Weights of a small transformer language model: 11M parameters.
Each number is 500 + 40 x the weight over its row's rms, rounded and kept within 0 to 999. Layers, rows and columns count from 0. Numbers have three digits each. The size before them is the row's rms in percent of the matrix's.

# k: layer 23 attention key, 160x160, rms 0.239, rows 142-159, columns 80-159
# q: layer 23 attention query, 160x160, rms 0.229, rows 143-159, columns 80-159
# v: layer 23 attention value, 160x160, rms 0.25, rows 128-148, columns 80-159
# o: layer 23 attention output (transposed), 160x160, rms 0.159, rows 128-147, columns 80-159
k142 098:549518468515521503539467540498497550422405486570515560425488523508508523612526497541531459553396449496411453484471529518454553552505555511483493536527453512428476507467502504494503527541532469458539525462532415492538477508424530447482531552
q143 105:470606559499526491470536514447515459398502513543478471517511451470516491537457487501536489498520476475498459565520482579519446456553436554482528474493474480429452515523470553526471463546546547556476485480502511473467461460456450528413428460
k143 102:499545510453480509441471501468497496512559501529455502478527506523487497515513524533486530485510464497463469515552457546526428471475502553487558506481423515453540524545442536538427510513561525478579496525515484501496415405489392454465523465
q144 096:484533572502465494526399492531495500514445459514477521474495584472470560506540460482493526469512476480477571540491507420519461476480480468516528513481507527410503479573519509434489503537442464467503566429463472430546485594486452473511527477
k144 106:454617534541482524525463538521480503548500470530472478466433559457460458465475381512536541486465501504493547535465463480562499458543403522480528496476491510444545506512531487495452556525415466463596606510485488434553503606483493498496529476
q145 115:507588521530501434545452426513452472510558441479491491480542446488434571504515513434530519483443530466491547527506474447530520481482521505471548531532617537545502525519402482513520478534518420447478498478504521501432494445541524419494583524
k145 094:518534574522461410522483480446456501422463468503510567531464529433508557463456509461533511542538498527509509537446491461448552542504484459480549479585478512492491482532452498547524554540537546509497456514474516479468517361482467403555522519
q146 105:543568577448504464502554524445525492547491531576452448572533452530466479513483565506547558531551498401511460468494492508449546471514553465418541466465485510456497514548540563455532569545484450449569534460510463485450498493440520491521504466
k146 103:506475523468500516552532487515554470462433551479467528527557428523501575554483493501522511549559517497550495517477428518524458471565489488449448435589497515508490532538505529468514534485439468526535556531518531494427490485515483536578505392
q147 110:534562484508506532547514513582482504507441516471504475505483479495472512566509506457593465467495493500484444485550520573531503497430455548484536536536461455485512489577499399552501471472487622546492517459484523529470562529522515445494523451
k147 098:471557516486519521527496503479505525552504551473466522564530405494539477490459451439547461527487485555534538565513567496562473511554477529489568514538474447519498458532410484497506488418477545520551464482485488529540509497547524472467526537
q148 111:419532535463442550503550492539592481517507469562510508524484396521586472493473497525511476520508489554479461480474504439551529443544521507508527494480427478530491539463526498576400470525525537439453469543533520521520508530512478456521468457
k148 099:457548484471472522503530438559582470543509463544482553503454443558594508497436558484495546545476467577478471487494458485550533484488551471529483529491426476467523570511565563457482423522464536479512435564491489480444458469485473466520498467
q149 101:505547510519478533483463531420511553453459495500533507467517561546478487536399411511546447490485465533494521543492465443489493505482546514531472545444524502505498504535501572491449476473465498459481508545467461548536554434483461499506533441
k149 096:506574461511467498600576530443481543523503461504478471515497518563492449508473528494539484511442533534561496516490474423453495508488556485449585485477489421487500496521445562622479476478482539481460501511413493470469553481477508461534566440
q150 095:528496527468466529459447485512530481453486518549441516463408595518544610522496460486520504465551557470410482534467440484450492501515450497513519493568532484456468575483539471553521593543468487529433521560518517471513444489507478528539504528
k150 105:495548488505516564484505475510550436432460450527444513536413555523544521515510523513505543499494525513462479496510428509511528467523511488491489507545494408536497525502484562588496437560515523570486553460592496486517441498515434584575484457
q151 102:516506485441548525519542541478452471395459577503557555496474473539593540490514510553565473498468496485530472537461528521529493467504445531482539492467427510559494513492529445538513413444511510463433471478503492532455463563477514445402476577
k151 105:595428524458507487569495521449485456554442500524538435513520561519536520496522482469455475563442508496549548512450497495487480573476473486504483534457578523477448536466515517475541496432484490531484484592506563505439547574522501520443514496
q152 120:451549551550470513506512526531514476533434423518539480549469426547425462523496490497509517514425650550477474447468506531425452508493488502500547472558506456521483528520542501518478533382509473443488480555545536405536502523496493501540518508
k152 098:536484546542493581438514569477464467499496439515571522484495514558457506531493440470463505461416565522421462506467544541412470501489444564545583510521543451523558479511512527541495527462501535541556549580521568507489521454541512556498465531
q153 113:537566488451529526473513564493526533467410521444496552553506470565522426452552474526558520520505531448550475507529513442491502458487549457562499580513576457534506521516486566498393496480516509465474485489526488499506486476476583430520473460
k153 098:526577487412537477439491502555498533488421488487540530565499493541563470461514483445490511458481514515498542493582461488549560481494439426485505521568564488501498538527457524480469460502552462528502451487598484504527471465457499443541490574
q154 108:508512509465456444519474522521507465497531548452470496508435434509507471528553455531503487499546566469490495531487509397537447526488486417526502503480439441536532482495522546526484476451472515490500472499508541509483538489512478541486404449
k154 102:454530510492497510526529500556514461476487515476496488437468433525511500477471471478485595540535497476474472574492519479534518487433482474544469478502463472557493508548527502538499591452487548501492506512567443472484536396476453507479455463
q155 101:510380562439478548446459484429473534498578505503480531493439540464486524458488475493477482496490494537496524481480418554542507507467464512473527434537505483468494499437483594405492509529529439484468505532608534471499498455491464491543461516
k155 097:464389488488475511528459492495456552537531501533497583466464489472467572486526518446461475522462490505485479480390520547541543483504528543461487466516537552562528471516477500549448511493428497483510534515483518497518519509538454474583486494
q156 103:523475441542493458502515492545585612491521484508487409442467441531539494452435426492550525489465524582481499501514520435494491488593475448512477422503478487498491586542509501478473453477492495423514521573524470477536457559529461544525531457
k156 102:561423459508506432501524557500495538464559571464500389426506455473506526452482444471536489520537502492526511553548526475514436548553538499448530458572493474539486537492520503435530481528514556463499482499481516563595467540487526502448546503
q157 102:496526515447441519510447507513455545506472517530536495570491570543439478566510455473493468509451503390473470476512491493516575591497484503461507531437525490477489471469482488545470482491523499433577523495447451500582493520508456446516540505
k157 105:483587492506471503489432521484500569494418514531498499470477537486485499536496530521498499468445532463528513466519489410491528555589476509544479543390555583502483453419504549498475499434530500474453484495536499486542521467554419530517513447
q158 111:486553549490511494459489533497512466510491501460518489465514477519622441473460472527512499549503451456433463535516447533471485501445482441584462517536524433559537553427547486510388470444582566474470548518505538480475559482565512488489471504
k158 107:507530523433496503502499511501569532485600495520501433552514409493598441531488544512500414506513504473480524571510424537485490545473430453502464459544510502587531549522492475534427438472482525469478588520449490513507511506526508473453438495
q159 100:499555476525539501516492500476431518446503516429498471418452523456518453476522539512563485497471565514485565458489498520571512510538502517531432479406571539483527500473544493515520501472466481524496503451591471485497593526513568498454523502
k159 106:486476541483456525483546483461456507534599539456467481478449601521515430468450474565560444486473520529519508491476528544457493497485460463488560525511450421431500483496606474546507467419483448436529476463581500436559528483584565510501456490
v128 098:442567528526496496476483453531583530527401490444564574501478435486498495497519535478520443473465529436474533507369554472511517542527496533478404475501455517562473501493502486494468513559457473543486464552457422511555420466483542474454516463
o128 095:437497570481511452502467496519507482480412505459584579470563524458476505504539511428530491511518548471456538549469430493499451476453485477421501436478521547573450484509513549503500502483447465514494492531465522526473542556508491431463422458
v129 100:530534468455475496520450518498459600511518478462487548555458478506465515607468527543521535426542443506509495420528489507488539510526451478506495480478528493515457518473549468525422493459560486501542461504490476575497452494573434557510533570
o129 103:522492494526561527547502504510453558591472498457468537541508520424456526454512517575569557510524536485524583464528475501580517506562504492547517443490487512428407507540465533528516439478508565492455460507502466457583447538451450537457518540
v130 098:477473506496440496538486538493476449560576465489516401497549490555463507490455469511503552571445486423565558492438534442502486438504473501448538483500476531542447471539435551512509402589452523532529505545494504557515554487544420496448525522
o130 102:488493594561487503529526475484457478498436485449515529515562543509505454545491475490494444525471557445495485580517498466529470463574494532554585514460420527522519507455448516449487487541454504507453528520528499558495562469482501551477458474
v131 098:504581537479506517528561473464418503492488450445477521518513465563518524507550535577492506554534514488478535480556501485465488415534475478509486503492446523499476561526471560524467527486517443521505453450447608495577518563505500491541517498
o131 095:547534480477534506476497536516534447487485523516534563430537477540508455574491590572534553521522520507554489450514489510541447505543502411533507487508510575525488513506474506481495481507563552479482498416441501471493542530453458541499516546
v132 106:525522514442479555517500456519512506496524458518465553454491503428484502471576512503482497481511490544550513426541459494493494507564478526383468510460492519537448540491464509481487416458503510442498528477463461451455533509547422564532493429
o132 102:483466554442512520494497452471440457513534494577460514484498532474597548548530525487488476497448580499512468460457518503508480477557398469496492483453500522526471580422522509440514427518550409475479515419524524487509525586452522591456411519
v133 101:473467580543506460483464505568396514494462462467555462472502535530557538524528515468476453520504476528473635481500497469504471475518582478531478540510427441532540493486533481448543532525491488509517526487473517513451567475465462523504557434
o133 100:467543502490519533420494478455495514505479459451465525496501457461571543516450446441553531480491441479488533481443554534491474454562489503490553499505597484515475500577457504480525419478512501542443432509524517464448451532498438507486518531
v134 094:473480605480499509503535527531485513545489441543477489463508459597535431458540545530476510535501598529527519436520491479568484499446491474508501462538545565491537485535503454458498523531436501526487544489547472490502490587483437456532436511
o134 099:462496480575506576524495518493514464451489568484486514473510522624474431519469565444495437509467522506543532439608490531486480532453458498427503559534483446491489490480492507531548481507464550609537509492448535473484447558512514508552498584
v135 097:472424470547491497514479462468484505499519503466548487518455427471527459527509472502565515450465438516531479550563522442510439510470557526501610460514462487449471512513533516524516530487523477486497470475443475504552448520518508515425476492
o135 095:485494536477520442455523559530495550553463514569547467478516507454479551587494505498498522509442519506574441511524494513507472415533501536474560535462423457544430480505483454611546547536453541554453501465540475431513476468467558530523521540
v136 101:503567431530585514484485548474485423548480566450555537424484490586487539510453457465468473551475523465552497476539501548491514429487531521443492582505593509473522514535439449548501467507521490511516502470502457561560500462463498529480464500
o136 102:481503516671477496534474490500519505458475499475523492453511522516517504451537429493503462518452595473533510508462539408529517563486510505483475542416551477500498493498493373525433489570540493521528489535460484561471512468498530549491528515
v137 097:499536495539521513424458535542490493576508451529481464538473573489520522510509439463503531549572497455518478549551561506471500460564536583534449471529563544490498457504542433469525506513458537478453519490418450488525534445553509422525488554
o137 094:524491506512488479486474582445514456516498468496503488462550502516499508515528473473485472476471491537513466526533482517481518510488551610569538529520534528510416497496543499452513496560470467556514473478485517497423487531599559461473472450
v138 104:477475524510468520563538580485520498598502558542538486487470506476490500486470513534553502504485508579425452498546503529507536514487472553455474412454497440508487458519534473508499526450462524495517584505497492516501570537515482446539491577
o138 102:528544493497482478496526556534558525517519503572459475454517540504512497571462447583567459526478488468483442466500499565470481516478466529459450426535478470482473524542580501521461404452511441467480517426487454489469525462486510473531479456
v139 109:476469475507533464487472433510534471507528481533487610413550510509597602519499418538450548425507516478478464473494522500473472409402544545525478532515476572482573519561504498487528524456536457435579502505538488543519424477420485489515470538
o139 112:527461497517527506512454496529513538423438532591497486485499547494436462523513462455428483518547565497537475512466511535489500469455498623522515535468512509486591482502597559498454554510481480456503499527489428542496418486479496528512589486
v140 094:460435517486528476479458492531492534426456505530481505490517528514462450409521525442486600538436437533507519456547596477523476477484501503559512561540518561432513514515524463432543503457564431542532460433558499481484564497489503556539558467
o140 094:515498548531459505466483544490482503517517496569497543555483476490485514522489472428487505501494464466471471497556545438563494542459482550539459531525539550480473465586526510525462468464526409504452490469551472425514589433497500506558572495
v141 089:501422520489489393526564524454528505468497544484475530499474491448438542506455539511530531501518517513523461480488443511472509410505525527534448493536528533612568542537453444511516529426445501515438507526492471430508459538477566542480533432
o141 098:568448440560462419483532510479484473552471487503499483469538407511500526500470565456468542463539492529463532550525487556551491572526546428425404544453533546576481427446541453513512482548405493432497538587512502478501456498467506479525524507
v142 114:429538505489435483510562467473477514461525483538486457600467523535591517498537521553575505490520587504542523448480465443431509525483504528465509457412484433523512465499558515473454483396499492514441448527400492452497469489540476515474513532
o142 113:436483518444472442473592515459506501579490511532490448530456532549582513498406612475600508466527578504497538479445452496513450519477504484510523441438449472443482500559559494513523504402444493468456450477458433442447415454526487537495508465
v143 092:471491536445531573615490489512594483424433506482558480440518544453441611497431440468464438512515541481533539482519493431524507466476511495527511539492509486522443491519503540438515511490554532571454483462526450504517475490516475474571438473
o143 092:508511386477558501533489434471506505480456447600456438477465460429469561527535533511428521537541478501517494538499474460517562460584532431504550538487509557522455604506534451523478475449512533548472534505455410519467485554533463515395480456
v144 098:505514535523500505480420449482519540498436529544501445487526492466553517524481483502466483514503530491475481492452459507536507479479415481534582529497468526475494525530536418532519460548498496509502541577524460488522529563520608555434453501
o144 103:521457410540573480509509467397483504467599553479510572439493565513493445497498493565457486484545518469467492468489416474493509526425553506514520548528533470545580519527444572531473544536457539571480538470490510505476552506510522514452485427
v145 101:408510494536450571484555490527524450432509464506479495487530476545464548479527547519530491501510414531455465519436507449501531518562493398551535457537511509516475525431544452488523492561490593501506492456528511491523493466497481488528514540
o145 104:563540550528547560474483479497457485536483495476557520487522550476578536464517528484535488479494480481446490500529483524496500571562464412503429604521530526562428516449520540523525509533522495498476432415512490508543450463517473528445511479
v146 102:507508460538543513494498450484543566585564456532491519526439505525481523511501483457487506543520540520498516421480577462431559463508524473491480514551426497458460452461514467521547446441564459504471493540559514438458506496548440504516599470
o146 101:521454519450536545513524492481524514461571471498550456486499575510495515454516553513481458529553510502519506528487498526526573530515505447522488440482546540402508503498496502453493440498592501512430497509491532545460546485506496500527510547
v147 105:506483531470436494509488536497378509451452501512472514422476441525524514486476481507531441481529422546498537449477501461500452434464487521547577537462553450553468499509452431508541503455408460449495508468523481427559500516546522521472485428
o147 097:430524516504448490533522500508499524489475467495471495469496503468434471488460460513516487503542459528574490451492552520502490570475510500512577488447474364577550447502530536552528452524423519458490516519498461504573531514463483506451490491
v148 099:508555467510484507506533470534538521408418533465489498562558439501505507510458447465465425489542540523553510503578503487483469492495425509521497474541501518525480545553507451565501555523482502512440530503490494494470523545537478499488512587